Each number is 500 + 25 x the weight over the matrix's rms, rounded and kept within 0 to 999. Layers, rows and columns count from 0. Numbers have three digits each.

# layer 10 MLP down (transposed), 768x192, rms 0.0489, rows 118-258, columns 0-47
483498437485457580536482503454560503487387530467518549552485491478548499564478482455473490554484502509525438542569544462537470525496505544457500
533492502515523476519521420485483478444471483450541548489439509518506485492487525508501491491479530500516476493487447481470477495482505547505516
478459471535525500504539489495522448461499523510556518526516471470568487524511518522498532467523523505525552486452524521556540492558511486454504
500497508512503507502497508504490500492486500500500494495498500490505509506500499488494497509490498505515490491502490489510500496498496495503502
496498502495501500502500498502501495501498499503502503502497499501503495496502501497500499498501499499503502500502500501495497500505498503500494
512520479504489518497460485512483525494491486507507500514497530507515491526487492502502513531490540489486509499501500492497509516481531496484470
472503502472481504489551508501495554536453433473521513521467437545438504473544493464502505443514513543562564527538481546483513537449482497510523
499501500501500498502500500499499500501499500500500501500499499501500501500500501501500500500501500501498501499502501500499501500499499501501500
499509492504502505494510485500501494509514490509504504505487499503491527474498501512511496497490507504487472499488511507499488501502497494502495
496488488500475487487501495507496519511527491420526499467514541466485496511562485547497519500480503505466509496485486466507499521496484541463533
488501501512500498499501492498514502499494495503490504504498496505489490490511498477499501499503493490493494488505501498488491487495498495501503
506494489489509498507497504503500498504505499504502495499491502499496498509499507504501501515504492495494498502497509506495503496503499499507506
520461575534503493511515456502563512528486542486565487515459501546530528560453481506432519500456461477497517506512408515463484502539540493463548
495503481538495476522417476482491475545448465483472476474485483544461463438472540458407495529551476488560514542506495527538484533528537526502434
496490472485530490463467501530493538556549507471505459444518505512481529452487511455517501551468492463498446410500481514541457555528508481523472
496507499499500503501499496507496504504502494497504502512500502493500504504503497502504501501503502501502497500500503495495497506500499501502502
500502501501499502499502498498500499497501501498499501506499501500501500503503497502500500499500503500499499498503502500500500501499500499498502
546539510535517496494450562507481504503511487478483506514492492559463487417578470481510505450503502514460477491489519502518505470493527476501479
577480496511454545508523510481547424502529505517453458500504487472528423498490526453524499531486473485485516524466529492520512483534518514479492
496538525466518497582471474496497544509501436479473501546516472504479487417504503466476500522498475437487499514521474504491522554494549548490493
522525523527507489514509520508527495490473490517474537544506444475532510518482513480493494507552522505521489512442519492480475522516494520510547
497432520526453493496532515507542485496486494517501529503511535476519508460552536538458498524485510480474505506478462485481495496500506531497532
499501495499502501506498494492500500504498502495503498508498505501503507501501502504490503501494506501495496499498504492501497502493497495498503
491479457493490497477546458478509537503537475525517473512470505481525562513507499510551507509553441497533512520515486472466487450549452511496531
499500489505492510498491505504495500511493489492505503503495494496508498494510506497489497506502505505507499499495503486503485507502497493499496
477493487437496517517448486538499518494529459470467482520461488498470553503530518545567511478486479441500476484448525532497498492464461545535504
473496507506458568459503483538490515543455477515483563474478512498458536484511494466424520466491429469494523508510492478509494528547496503517523
488498507492498517496532513504512507495492500491516491481505526495487508518502502513496499482502516501490492501479510489496465500489490482498505
480501552473517518458507513483484482515524498532530461476503521465502513478539443511495512494472478464483473520501522513511493476482525536513462
500499495505501499503498498504498498500506502506497502499503491498507492500504502498496494502495501492501506500497502502494499507509495499497496
442475492456466532526534485484511464441507535513505516536480543467442520467542577488507496491475469464489526510572481567468453513496502491509514
493516555514485521440503505514483504470490513515510494503440489507541506481456518454517488539526491549497481443473489499453485517500514470528534
503500499498499503497502497503499500502504499501500501500499499500497500500498500498502501499501496497500500496503499501502500498501501500506501
535523510453573559482530445470468491530512489460511511543483495553510543448515468432470516507541503479496444478505491508569506499493516509480533
503502485523453552486507539462472424567472500482480488447474524514505453487524498446456506452498513528541539576481493516474494478510475486511527
523452509463521507484537483471476513494482489504518510490431522501486456515523542532486423489486518499532451540479468497514499506491497491513477
556489505521461462489502457499462487544456485506527517539474498555515535464516537530482497495511468522479442497516487494444481500432498560448512
499506494505483537507502523493495512487487499503506502478498496505500494528482508509537506498514486484508521495509501514517527464483497504501488
496499505495502501491492506503484496504498495498503503495497504500501494503501503508500495498493497502510503499496507509503498507497499497505498
502505497499499499498501494500500497498501500497497503500501503499499502501505499502497500498499500497495502498503498500502499503505502498498500
456515494457491486545515540505498488504528507539497539538468458515487468481516477497516518436509488539529503511494462502515468499519429528498555
478482478509483453551512465475424493446497472442520442506503545476426484468579525488501496474526517539534537490488484489547484483459507491508450
501502500500500501498500497499499500499501500501499501501501499499499500499499499501498501499499501500501500499502498501500500499500500500498498
503501506501500503508501502506502496501497503499502503502505497502502497495500496503503501502499504496498503504491503502493501498500496500504505
563546533456503496519491502483541478475486447507483544524480475477516475505531522478501498496487526471438484490478497497500590550490521555495487
486440479506500503520514524523442475520490546442506515465522528495495538505532527561525484559497442466466500550505487493518444472522494467548518
487500494487497492499501495496506500500501493505505501510498498504497504493492502502501499508505497502502511503507497502504497504503509512492496
499498498501493497499501506505496499498498497501500492498504507500491499495502507495498502497509497497502498498497500502500496489502501505501499
446544541561513517532477452491515547446537532446511479467508524393493446481504493518509505484523536515520489546535469461481525507481533485486518
469480522526475524502477506503509440524476524491472489471502520492490484484501559509488509528488518498508500488512556440513452537541554549476488
500500474464558464474504456500502534554489445431544500510480501507502486524486457461463519451512519522520451482518463498484455532472478512512513
537491530527525444504438494512479492480530473502571502498474499512520540500483466491467498523509498495491450478484508512495487546564589488536494
506505500502500497502499496497497499497503499498499499505501498500499502498505497503497499499499499501497495496499502495501500504499505497501501
536487485526417526508495549512520492493520527612489522497532522473495471471488517524458491461514507483445546461559488493465509529454481476520509
500493499493501500503496493504508510496502503492508494500497506502497502500503506501501500500496496495501493501504500512507496501497503504494498
495502502496498506501498499501502500500500499500500502504500500497503502502502505501503498499501498500500498504501502497502499501500504502499499
475508497488514484506483493517472496508491492476512487508505468514504492498507486473471527503529516543534478518484472523537484489515546468478523
519496488509500492487489501486492494502508494498534479507512504496511500501496489495497500505490507499502488495500497520488520485470522505487504
467525446563465507509500524490555519511547520447505487489445523478474498457494511495487523503451531542492490471468567436494457486495512501507478
499499500500498505495500499500498496494504502505496507499503504499507501502504502502495491504495497498505496502502499499499500498497503498506499
421483524473533456486525507516517497492558546500526505514486458526458516487510497576522517555486541493509451477457535494504469509472521453465490
458498468515468478481525525510562508517488439496516477497496481521519463512519504505516499495526518541525495475497506531528483465456519527483492
571478534485481578483471565522461499461477528528455542471513507495501512498511483556507514506499473509463509441509504479531498457497507490466519
452547573535491461475420529513432516486536524500457483493402493506503527420543543484515498485465544535498494497520453511489543436488531541499509
499501503502499505502495503501501505501503498498497499500501499497499500502502498500499501499500503498504500500500502501499503502498500501497497
541485512520529496506521526499530519492487478493502502488502535476498473506432530506521554534530561497508460477509487492473506465499473501484494
511496521534544473498491498528478457492508535523483483552467455465517468466455457496547487454486533486494428540463443585391561489490481533523527
502514491510502496500494501491504506506497498510498503497496489487500509508493496492491494503501497492502492490499498481497492494504496503511500
481504462495478525462475546490510515499496502534508498545515520530529449504490492487506516504518510472462507482522497536482458474469512477497476
515522522531472523484488552494506493476513485484458540514513520463501516510558481529512490470513496521519501443473520482486504530484561516508485
501500503508495500493501501498492498496498502499497501498505500498499498497497503500499500500499499495503499495501501498504496496498497500503492
459515551481551498493482452525468489512503471505495462526472491550481484470482468531474537490490548514563504467549505483522474498497515500528533
514510523482504497495444543490533531520487479524501487475472521561513479484537499453477468535500504469493528524486494476502514515474510492489519
437446505528426555416478520465481517510507587516439577455479478561524479541500613493463523383452419460431490465420506503527452576409444542508498
560460468512512489518468484464548496531488495481479494526477493529464568466533509492468478531488487462505448487522522532518501511517482503495522
472508523486478499496503514537486518566452463521509557520508478534533481541516444511514526456549511506541482479500489507511499508467507490458553
461406531505446486458509536544474600477508516569428500537491454470512449522490506508482508458500469494528484455578422502510519461400421558527526
425491479503483503470466521503546463539531480479523508453480515486535491573521492526499510496533498483510545553486488507486457455470527515538531
502502497498502499506500502497501499503502499500498497496501495502501495498498495495497501496499501497503503499495501499495500498502495500498498
514499501501491499493497516502504508505519494487513507493506491493506513498487512498500497493502481498494484491494496509501509498509504506495488
491425553517525473459437488494556473486458549473516478485445486502559538578536529555486496528515514472559451513468579532515444523516517527496532
500501501499499502502501498503504503501499499498501500504498497502496502498498500502498501500503501500500498502500502496500501499499497503502502
528567541477466462541465489528478560551509466463493531521485475552503502505523449502499514460533489498502502524522499480513513501450445523511439
464499479481512551513509467493522516501453452487472532530468523506546515466516482521551489542499435495510528501500509489498491516496463550487512
496446507555548471495457518515487480529480452482492495502485492536520515483485501451455481498481496523553471489558455502498500485554469500477529
500501496506498511498498506495500503498509499500504502490493497500499501500507501494513504493506507502502504493501510507506504502497499504501492
500481481467507531508498531453537477521499491506524491563487482478541530497500448482440514468498485463457495486436548553461532488499450472536526
509502524473504520496481489476489502499509473499558500555502499462482484508544512482533514541532474498530491529519458424546546487510507522461472
499497503497498501499505501500502501499497500502497498499498498502502503500505499496497498500505498502499501499499502500500500504508502499505505
494519479519535502516520534528543485493508509473528464465478453495537416544509531500548491513491500504505489468506500486504482445513514537568483
501500503507506498496498500505499503500503498497498499506500498495498504497502497502501504503498500505508496494500497497503499504494500495499492
492497499493506501504505503495507500500496501503505502500498497496505499505510505494501494501502497508505496501492504493493489502500499490504498
502504500501503503504489500500506483496503507512499494501495493495503506495497503499504491502494494494496500505495500499488505504510492505501503
497503492502500503501499508501501504500502498500497498494502504504502506497499499494501505499502500499504495499503504501504507502490499498502500
469543516488432561505537470497483499514532538478529541489454472474468447576460526530484511499499498539515500458517463412553519515461524425519503
424458504540493501476528520477539461523463547542510521454488591510474557542571443472477492527547478446472403513475483505464511517495506451536528
504499498500496509502492503499500498497501500504496498499501502495507507499503506494496494493499499499504503495500501500501499508503505496505491
519490510506512500499497504486501496491498496500504488526500514499494497507502491498498494510493513491501503506500494505491507492487512497484494
525524509518546532483448481489505485458499469535484513571461520498525553484506466497473516435519538513485516477501491505490525471480467506485492
488519487552502527495474482481511499509473456485504506471456496514482507479520475482506520508523454494509477502496499509492499486504500496494482
537478491487474512502529550452488438540489460525501544573542404453606477519516505519460504517571468543510575541451489553552490488504465535538453
520495534491526475545456488490491463474505482518517506450502490529528481474543436499489499466475526513504503502487488508500524523419531481460516
495462516514500504471536448482459458457494506511502515485522478514513462500504447488533507473510504515513550469469401559544516446534455514510489
445471441480523478503502469525473557463476584446474529520473504473508478553542496509521538532493516497512505541463564447464468473533482527529539
503497515503508541488505505496500506474491500482500507491507494496481512538475490501500523502502477490494492477464503499495473508492502490498451
483445525524496454482484460475462496505458503530510430422473501531557494477517486450439517508500468528560540468486516536484439523573494492511509
495497500509493504497498499504508497490496499501495509507500498504508500500490494503495499499500503501494505494495504507497504496502503500495493
477496499485453537493490515474565511539453442493463509496475477522482463572529481486497509457526541542526525487488470521526512518454485543482482
500482456494489514484470492516442483521524511432510498476483501459528537458532549529507510496516549495505558466515569518525450532493513494519487
488478477433505494501504492506487485509539507534545447465485449502492467522452452500494498471439550512536482483509532523549504550483560490497453
512456487536543539429507516459498448474472480513506512484515498448482548526476536501443497535510502477470520440502485463537491432425490543473558
516504503483513505497494507513495497506502501504490503508508495492505502495490494498486501508490496483497497493500500497498493514511507486507485
510482447499490472480529523505483590525529490492551518514444547493523476457550487493475529481480500537479442538460554463444485552467484459511515
513508494505513516498487513501511491500499492501472498492483491520492495510504510473503498503517515484501500499515515515496507482493513499488502
477524491521509547498476468504472466503504502550478478531514482489521440520561475520497502523521521514515529550530529487503497437554534497439546
522504549472473470465469509492507526483510501498469495502482545464489473475545483509480493505472495454530522510545509527493545453527511449543464
500499501500499501500499501498500501500500500499497500499497501502498500501496501501498500499499499499500500499499500501497498500497499500500499
487464541475483514473469491522510468493540473454523490498490506446496556515494507531465504508498538476530501489502502493516484475463472500511476
491510534519505487432466519514534539507491489436503549510446544541497516578501489547534491501530496514510487480487549524518472423482512474493558
493503500508503496504492503505486496500497495500507504503506503497499494485491489507499501506506500511509493502491503505506492498495491509494499
470464526500468493471489493572523533469500504492490581488497492556548557501447477453480506513543495513484494479552491458525539528505472531527505
528514506542504493502476489439508491529472466481499533499482475511508481548539454466466494555531511425495497510462425573513502507455484468532522
480477485508500496497469555497524476454460489513462524477485483528555481505553513447554504519531534498523548479501506500507484520477556521511481
497501502498497502498497504497500501495499492500502506503495500499503506500501505501504504496505499508499500504503498497506498500495498497501497
498500497501505501496502500501496500502501495499503503500498497499500501497497499499500500501501499501505500500501500503502500499498499500502499
496500500498497500503503500500503497499506500499495501501494501503500501496500504500503502497496494500492502501503495504500496502510496495500502
500509498497506511505486508500504504506508496491497497502508505496502494487500491506492500495498503504505487506496505490496514498500493507500502
475484606553526533491497543490544494521439514468513542473468473494473488464540477546471536579484540496500489540480475541544537518521510511504476
561536526487428468517482472480490510496525506467509523493453561479479493452539500508484500490450512512497467424483524516502510436519496498523513
500503511492498501510507501502495495505495514498500499496499505507508502510517508500494504503498501506503501493489503496503498491499506500506499
487487471561527486490428485479518523512494479483498494500449531514506472516471525476501526493548478501496494465500468499500507547562432459491539
497499500501496503500495504506500502501503498500502496502500498501499504494502500498498502497498504497504500500498499497500501501500501501501495
448544493489479443520524495471464521522498548499453476484527489512398476477510509521487497497503487496486512463514527557507480526517438482475520
501500501501499502500498501500497501500498501501500499502501500500500503506496500502499502500497499499501500500500497500498497499498499500502500
507484491494499519504505513491502486504485508524519515501511509507524499513514504490487495515490492494500498524519507494490500522494517487502491
497490512486494507499518501499512499500505489493501495502502505497497495499510489504506500489504495516498511507499507510488517502493503492493511
506490553506538484445505497492510519533449474468400584559479424498492537467561460480466512494538484461527480553583502467572489537447531556481460
494497500496492501500501501491495500497495500506501502494495498502499507503506508496496500495503506506502510503498498506497494503506501500504499
499501500499501499500501499500498502500501498499501500501502500501500499501501502501501501502500500500499498501499501500500499500498500501500500
493504496498499509496495498505498501505502497501502495509502495491501503504508504498502498498495496502503493501498502494501491502501507495500493
494507502504493500493497503508501505504507497502491489495498507500502498500496497499490500494506497499504506497500501500498501498493502498500492
# layer 10 MLP up, 768x192, rms 0.0523, rows 119-259, columns 0-47
484524480481456492533504508547475537482593490502502543496480471492510480494520490483546500497494542507487542509522493502466547516449508446517507
481446493481550508495512557501521529496492522456511524448493524559485497492461490444515514529498524515485495487491518556471515482581493521482587
491487506484502488511499501504501503497516504501497510487482492505510492511499502493517504489491498502480510509497500500482502509498507490500516
502494501504501491507499500501502488497504501504500495501488499505496499498497504493502502497500504501501501504505497509493502496499503497497512
517479520478520481515502501482492488504519500496496515490464506495508499509493521514513494489483518528490506510496506524478506486521492471493530
488503546497536436516449475497504485482556549534483521429472493485486536527488505463526506509483510504467492549508499500433545504519487469471580
498497496498497504500503507496504499505499499500499498503496502494498497507502501501502502502496500505495500503502499501495498500505508499502504
492498488495504490518496517509512505499517505507486520498478499500474488497508512504513496477510514511466516531504504501490508513498498491486504
536485470532569473486508464451468485520516590587490438476497508476528466547516506526517521502490514467532526503525500574451537491524479453445532
503499508492510495507524508499507494501511503495488501488471508507490495505517502486517497505506495497495484507513493507484507497496491490497502
498497492496489490511508505498501509491505505504490499506480496505489489506500512495500504503494505494499500505507491506485495504509498479495504
524514454504531478527511480497511463457549570511371490443489469471538505564501474456547525507553564495469538510528494498431581530462530514471499
463499505480531510519458485517535521470462482514501561534472523457527507471474513421484487528487480459459516519525520482435519522573444457483582
500493472514553430490537547475485520467487549501448460499474473468509551517492510498494470466512488577486490496489501488503483446529479516509496
494493492494502492515499504504512496501497510497491502499486499499503494505498519503494505501499498499490505507502496494491501487499505497499507
506494502504504496500498496506502504501507506502495494500497509501513503507501504494512503499501499501502499501499501504497499497504498499497507
511449486514494470511564468472467453558546526510496496521490512511417463527527492500466517480507486510487476464567488570530531465525489515446539
509437531481478480547521474498560508497494465513492550500496572503492506462427540445505476510447518496502471493490497542492491409542496466491535
460483473483537492512493482494511537471469514520424555501473457482495501522491547497488496494456463540439499542486512500416527534548456464472561
495501540470565469546475464514479472513503476506513485510473556514468511480518493525537515468522451510475464541505536504491562502518555485434530
498535507443492501538499483494501481497486501502489455525509526509515508522447502430584507520509468502472494489560479518477499458506513474490477
502493497494504497507507505493501499507496502506494507499488503501499503505500495496509504493500496494501493505496501501490504497501504490501501
577488479509483489508530564432511484497518467510500482432466538497457493451531493465483479514557494515500507504524520517525538485498475499513478
496499486485496493511518499501513498501510504506498497502493499505497504515507514507507504501510501493502516511504493506509503494507498495496507
537505485418510484581528553521505455477482501477516491473496548543507467536449512504555514509522437502501516505543499487463481496543459493539502
547468474479490492500466556470428484517480600516471494456479511493465468567522502491526504539485519520509527518533476532541491466495499452507499
503497483484504491515497504502502472499503510523482496494480505529506495517515513492503510486516487510482494513537506507474511496523497478486513
490500494482567491533574517504526480477547504554528528497490553508509463518477469508478515507508488524481496537516505490469460507507533528514495
509497491496503501501508507511499495500500495507507504493491492509491494510494496496506503504506509493496504507503494502499509497501501496505501
526476517482512472558527521489475500534475467559490490484495587478520488511516487503522477494513511519496454550461459473511562501488466550507489
482512493493553466531488468475486486472474444527491509494481520519457472503491472466521498497540467448499489494530434541509539446523480464488539
496496499494495486509502509499499498498503505498497504496497499501497505509504506507505498499503499503490502509500493507494497498498501492485506
465516526469531426504500497505478514491523517471487549465467465504502485551481482512546514513524518540504437582477428523458470521458536442508521
473512499484491487576458511498499486530490479513524498488479511496431493477492509508545503451422535498518477488575492547474503463483381473509514
468527497510505455538522522505494489498474463494462505466494488518489456527486471535528539535537481482512512478488445507500520490466504511458492
489538502460516475520536531526522518557535504539480484512467489503479447608491496548550504493510472497443487533476492510468466519490520516499472
514490508481496496518518516504495489499490500500502499480483518526492479532501492511504524481527510501479520523512504510484523496505507496477513
499485498500497496507504504495502491501508506510495506490493509509489496501510506500508504493506502497485508509507501506490497495500491490494508
496493496493500492514504503498502500499502511497495495504494502501510492503501505501513504501500501505491500504498505506493495496492492496501509
451514516488549477476536453539503496481535479462535541514468471553526512499536507516542485506551466519490541483521481503478463502499514513489548
514517507517529500503478477516500441479555524500492541488459471456518563528462555467505501462454553539454478495508507486494499482536495480531529
498498504502503493500503497493501498504504502507498501500495500498500497504508504493507489499501499495497500502504500496497501499501498500497509
505493498498503502504503498491508493492506506504493500496492496506504498507498505499511502500499500503490498503500489512493501497501497489498500
557497505468475497520475508454487466474522499494453506423475547471491515458490510469489503490498563471461457560473481535484598481490507498455521
535510479513556486469496545458484496488489525517472430509485480474503483598509520496470505475507471519482457493514460538513567514451502533497507
501491509489503491508496497498506497498497504508506490494483508518493494516494507480501499486499509506502502514507494516497501507494500493494512
497504506489499499514500496494500500503511505503497510493490505497501491505510513499500500493494498508490508507497501506487499498499495486500515
479499500505522507559546498474520500480469552520495533523470528520482522513483520539512518526421500515490496508492513477487473483502492520512515
459466503488520483495540487480549543474472548449505526507514493527460476493520477498547510518459464506513451495469441529515447509544506516470575
531466508463541446507448486471506490441516467512456464454473525460470487542515507459471489502465501462493556492525542518460542522549512501473484
491515476454475502549504493497504450507523518530446535517489487510492516506493511519557536430532518517449593560509485475508540502534503500499497
499495498504503492513492500497501491493499501504499512503490506498500502506506501501502503486495506500501504506507505509493505500490495500494502
466446447508553496533546492514532527486476518497480489505475540491492521471544520436488499506463478469505461516596505513465514568544499479493527
498507495494500503506499501504495497500504502506490508499483506499494498511501507512505503499495500505495510503505498505503500496493495500505509
499499493506512500502504501499504493494507506513496493495493495502495497503509499496506510497503496502501505502509505503503494496505498495489510
544537470502473518508552546490458513514543523480508547470478474492475486542503515524519500511525511525434538510482549480466469460445497497525498
513475508484502459524514503484503492499507507519497511495487500497491510504514514506523490499494492509481498503507502510484518494490509483502517
518496466498508445489494507472482450464507464535465556483467470494497470507498478489492493484542507499479581506538480505498475530508517500502483
505493499501501488505504508507497499503506499502491503502491515504504501506505505501513499499506510503496501500499495503497493509500508501499504
521527476438497497559551487465511525408478502491482492525486464551518466495475504449463500500481505518504541554547455535495527446549513506490498
541521524510526470522480459475497505488498525488486475501484492472466530489475457486527518508522471497495528497490528472470569524515497431486486
531501537495492494520500535456517474474516564552444502458484542458487389511496484478483522522487580477516514485559492526511534456483512495489478
476505501519514468534501560466476503526453485580468461499485486541466520498527515485490514475515519497454483484454474505471524457485477516495459
512501507490502494505499501495497493502507500505499506496492502502499503498505506495511495503506499490495494501497496504499497502489503505495502
460511509484539473528467482541525462506547499535453582508455484520492544500537501434551514541528460510456490545528468503509565467529534451483507
513457478491463433507481464544482557534471509465508521452466523497468500496542514449510477538529552498519549511529518545464522508487510533453484
506499495495504485514508503481500497490494504505491515503484514511499498503496526498511504497511506501503511507503495505479505503506488500502509
500489477479524497538532502449527471457462525518508464523470531550496532507516522470489506485517499519499480510515485523471524491551472511480517
544441506492525464501483460518563492485511512500532466464487493501519530535565536470455490519491447475520546480471528561485483524542534483490494
502492495498508502505501509500509497503504500506488493492491498505503506505506519504507505494512501499490499510501500496488506505503493496498512
511501467429530501521562535435475551511554513466495498494483527539469492563569497520589498510546553522483522531510505558438489465470532451537507
529479449481506467528477480505512497514554478476472472499473538496505486476553535475490498517473481508469476549525494500480566498516549487476582
500492521476511467531554570411508492449577555524472450548487472496450501539501526545579521400507499536491459474594478534447502435494441482464519
464495475490475498528460508522499535509523466485474544509486505476474519503505511471485514513514481512506504518533530480487544527501522476455527
528462490508547484504505510528558487442470469494478469388485494476521454495458521493502505502510559474501453528498507509456566488535444512451500
485505484484453500518587528475601528519539522568488508471491531479501515460538554450516491513561496488457509498482537501447545494475525478525529
517470489510507472512500505521521467487477524521504524454468523493503476502483478564526497525511505512508479486477497562527537489511465527474494
501494492487505487518499503500502493504506507506491500494479504501504503510500513503518504495493508503501508501498505502490498501493503486505514
519492502482500478524512500505508491495519510513497494494476500503497490512494521512508502484497511504493500503516503510490501507509503505501512
508486464506495489499537543471505527532468473520502589502493491524496491507485482422509521560542517552472524539607437505463554446452497423512493
493489509494498494516499501500498500507504503505501509499497502500497493507502506493511493494503496504483501499503498497488501494492495491499513
484469478484503504490571504564475496497489512524468556451480453530475473492517510538478492529571549484506462494514496508448497463502527495463477
482527470491512452544480460459537508506505460543486526508484515493478476565518504492492498523546490482501560489544523544497521490540539497452506
496510485434463470552498483518493532488549542482514535515479454486433541522552491552585502474550512558420561459507533472481454480497523470490518
496498502494491489504503498491498496503509501505502496489498490499492493505499509494507505488503501503491507507495500503500499497511489483496513
458513466496484497541497528520527520488507480547474564453470496542470503516496495451504506550517511448471564512475495487477470502486495446464504
500499458483521520492563531532534486469513490542466545499468488553524502520486550523448502473535523528485497522523495490515488515484473510519492
500499507493492496514504501495509501502502509508499500494494494503497501503502498494508501502499496509490502497504494505492500494499498492496504
506492507490498441503538450492507524515489482511522511489494514485522500479503497466558514565501423480511515549510429510527513515506540497466463
505495502501505490504501504504505506494507505505492502490495489499505495509496510500513504493495509511491507517491502494504510510491498502499508
499496506495509488510512500502500492492493508503498497499477489502505511503499497494506495500505501501503494507502491506500498497509501498507502
495498502491496498514515514500507507505492508508491520497495491500500498514506512502509505497501505512487505498502499502490506492500501496500513
511498499487495492509492503492505495507504510513495496491483501494502497505500509512511491499497506485490504506508502507506507500502491497498516
433461531488509493473527531484557462417512546564481489441481470581497480515543558530491506439514565523470474487500498505429509501527520476470508
502531459510570451507491526491441506519485490575524551459478524514422480532520510436561509505491476489516494522504480589526463497521483481494495
503506496499501495511502509492494495499516499500493498489499506497505498497499499491502500496496492501497507502506493501488502498492498495500503
511499504488502487509509499480500474499522506506491491503486493497508490507515512511510498491498497500499502503494490514487504482506495485491505
505519517516493482523528468438474477473484522557484510522489506507471550513460481494528518508556475487531532483563431560501507482513470542477527
546456478505495499493477496493487509498566539542478511492486515438516519479497582524471476535417495420472491522501540494476502500515498472524476
563450453489520495527515504503525468479523576470518469449458527537553512538544560520495508434498567542479461490525442484520516497516410516524504
549444483446519399479501508505510529514480522486538492504482481542463528471501498448482511491491509495506480487531534500502437475486515433514486
523489533495488487509568540518498531465504489484519433462484513522477465488456504504507510457538474550533455526500526579503502461448493554472522
551506443508482450538475533528467480533484507569528461459472517520496464528512501448507513444480492518492501527517456518487484469475439457527480
503491481495485481523515505488524497492505495505486501480477503507502492513498500480520523516517522503487520516492479506486511508498511514487517
517505526539488505489560508452529509518524472535439559437491491452488503518459493433493481558513461524466498483526397517474597500473500468559476
504501495495500491503493498503501499495495512504504505493495504506498510508508506506511490499496495496498493507503490510501494498506493500501505
540474487478519471493485454487466544488523495489505489488473505474489542508453466508523501517468509479521496518528506520468531496487445466484506
463508423503529499518516497506537499534493512561444576470489465495448495587546511540507512532531557473416529508516537486428503531471490514479545
481524481488482495528431522526443496454514486534483519481505480483466519507536462502518532442573499545517564513466457563465497549435502476452487
478449453498480501488520512547558478515525479504523478422486511476503457535474515419496523512515524446487557506485493513544552475494526545463517
504499490482517492512510504495510510501512494504496506495488497509488501507514514496522512499513495521474511520501497495482509507492498487494502
497469513521478489494496511454487478486482505481422495443454555507504552468485534452496495486498454518487589489537493567519522513492512524479482
511499483497499491515512511516505496484526501519497506495498497492511490511511508505504491472507492506480517498506472517472497490486502487505494
485443491515473461501532508518497533493516517508476541486465560544458533474495539434503531433549564497501494523509456550492484497549496468528514
495496505477525492552513468475489486524501464539481466523476522492473481524510518473511501510486456491445590501525480507442548539471443494486516
502494501506497499508504496502499493501505500504498502490498503500492496509495505499501504503506508501504501504498494501491501500497498501497509
453471460481481493520559523530556476492530513500468532471479506492471547506573511484514513508491512489474511552543494488483514505513521496526519
482433521524501493497504532499508523431481509492490579515501544535465505470514558461470521498494510540438481473583490561440540478520527451546542
497496502495504493503501509496500500498492500503502493487491506514492498508497502502512503495502498500489496498496489503494499497505495498487510
555450511513514474507473484441492499521492542455496535474486466433445536508543484412516486562532539492489519463538481538478584415476499478498552
487511510490504520525487516488502415497474509495491520483456554513531521466475512509525502498469489517481513520532497502514545492518461479480519
529496472456530514552490494508468539522504468493512472502486509484508455508533479484481497515517545491514496567568512496483554503516507514461502
506498495490500495509506504494505501490496500507495503488488503506491494508506507497504505503512506502490513500508496504488499483502491501499508
497493498505494487505500503506507499498501507508490504499492501504489492501501503495501498495499502491498505501503498504491501511502506503496506
506497503493514501514503495496502495492495501501497498492494498498496493498498517498514499503498502502499508501496496500495489497507499497504513
502492498486508487511515509497502504496494500506496493491495502509496489518489506503506492511511497506491486510498494506496502498502502485499518
581482543510448438534492474536503476476473566518480466499482503473488484536500509553522540501499520515490486511518497490509553467500517475472518
472492489505470445487519510428510474531500489526484480470481504522479452512481484500536519575488466466480508503515461523487508496521521482512487
502499503486496476512514501495505495507500513509492494498483491508496497503504503505510499500503499509480504511496492499486510486505488495499532
488441410503548514503477559496553488495473486504491501470451506491562555477498496454482506481511516552496484549536485484489538524531430495450471
502506503497499488509511500502511496502502505497492501503496503503491498504500504506510498499503502502494490498500497502501500494501499500498500
559517499510520498504496497464548454439482487510495515453462469530549510554481490524496511478478482524491489470497459475500508431516522517490464
506498503497499504500501499501503506505504500491495495501490494501507496503496502499506498501496500502495499495503501505500501500497502497498507
507490509480495478540505499505515502510494509512487514504479491502487494503506516477532508486511505506488525509540501505502499484494499494503520
507504499496511492516493498504506499486489505503491499487494494501503492509504503486522506495505509506501503507498499513487493497493503495496508
457458478454581480539551514493483499496525507506480469471473504526525457485465490475509498533511561487461453510466516489393499543551441463462559
506505489490497487506506490508502492496512499501498496498486508500489507500497504503500494494500502488491500504505502504494500514503507497492510
508498499499501492511503497497503494496500506498496505496491495495496495503509500497512496496503503504497498505504501510496503498506493498502506
497498503506495499511499503505503495499507505505495502499490508506508504510501502505504500497497502510493501507501510504499503505494500491493498
505495497493494484515503511500494510496513497516500489489492503502490498506497512493511505482502511502504511509497490498490502492482493493512505
525493521470486484493535520508500487506503522541502476490473514536464464536471499532531479445488528521482509489516446516486527501471502496486492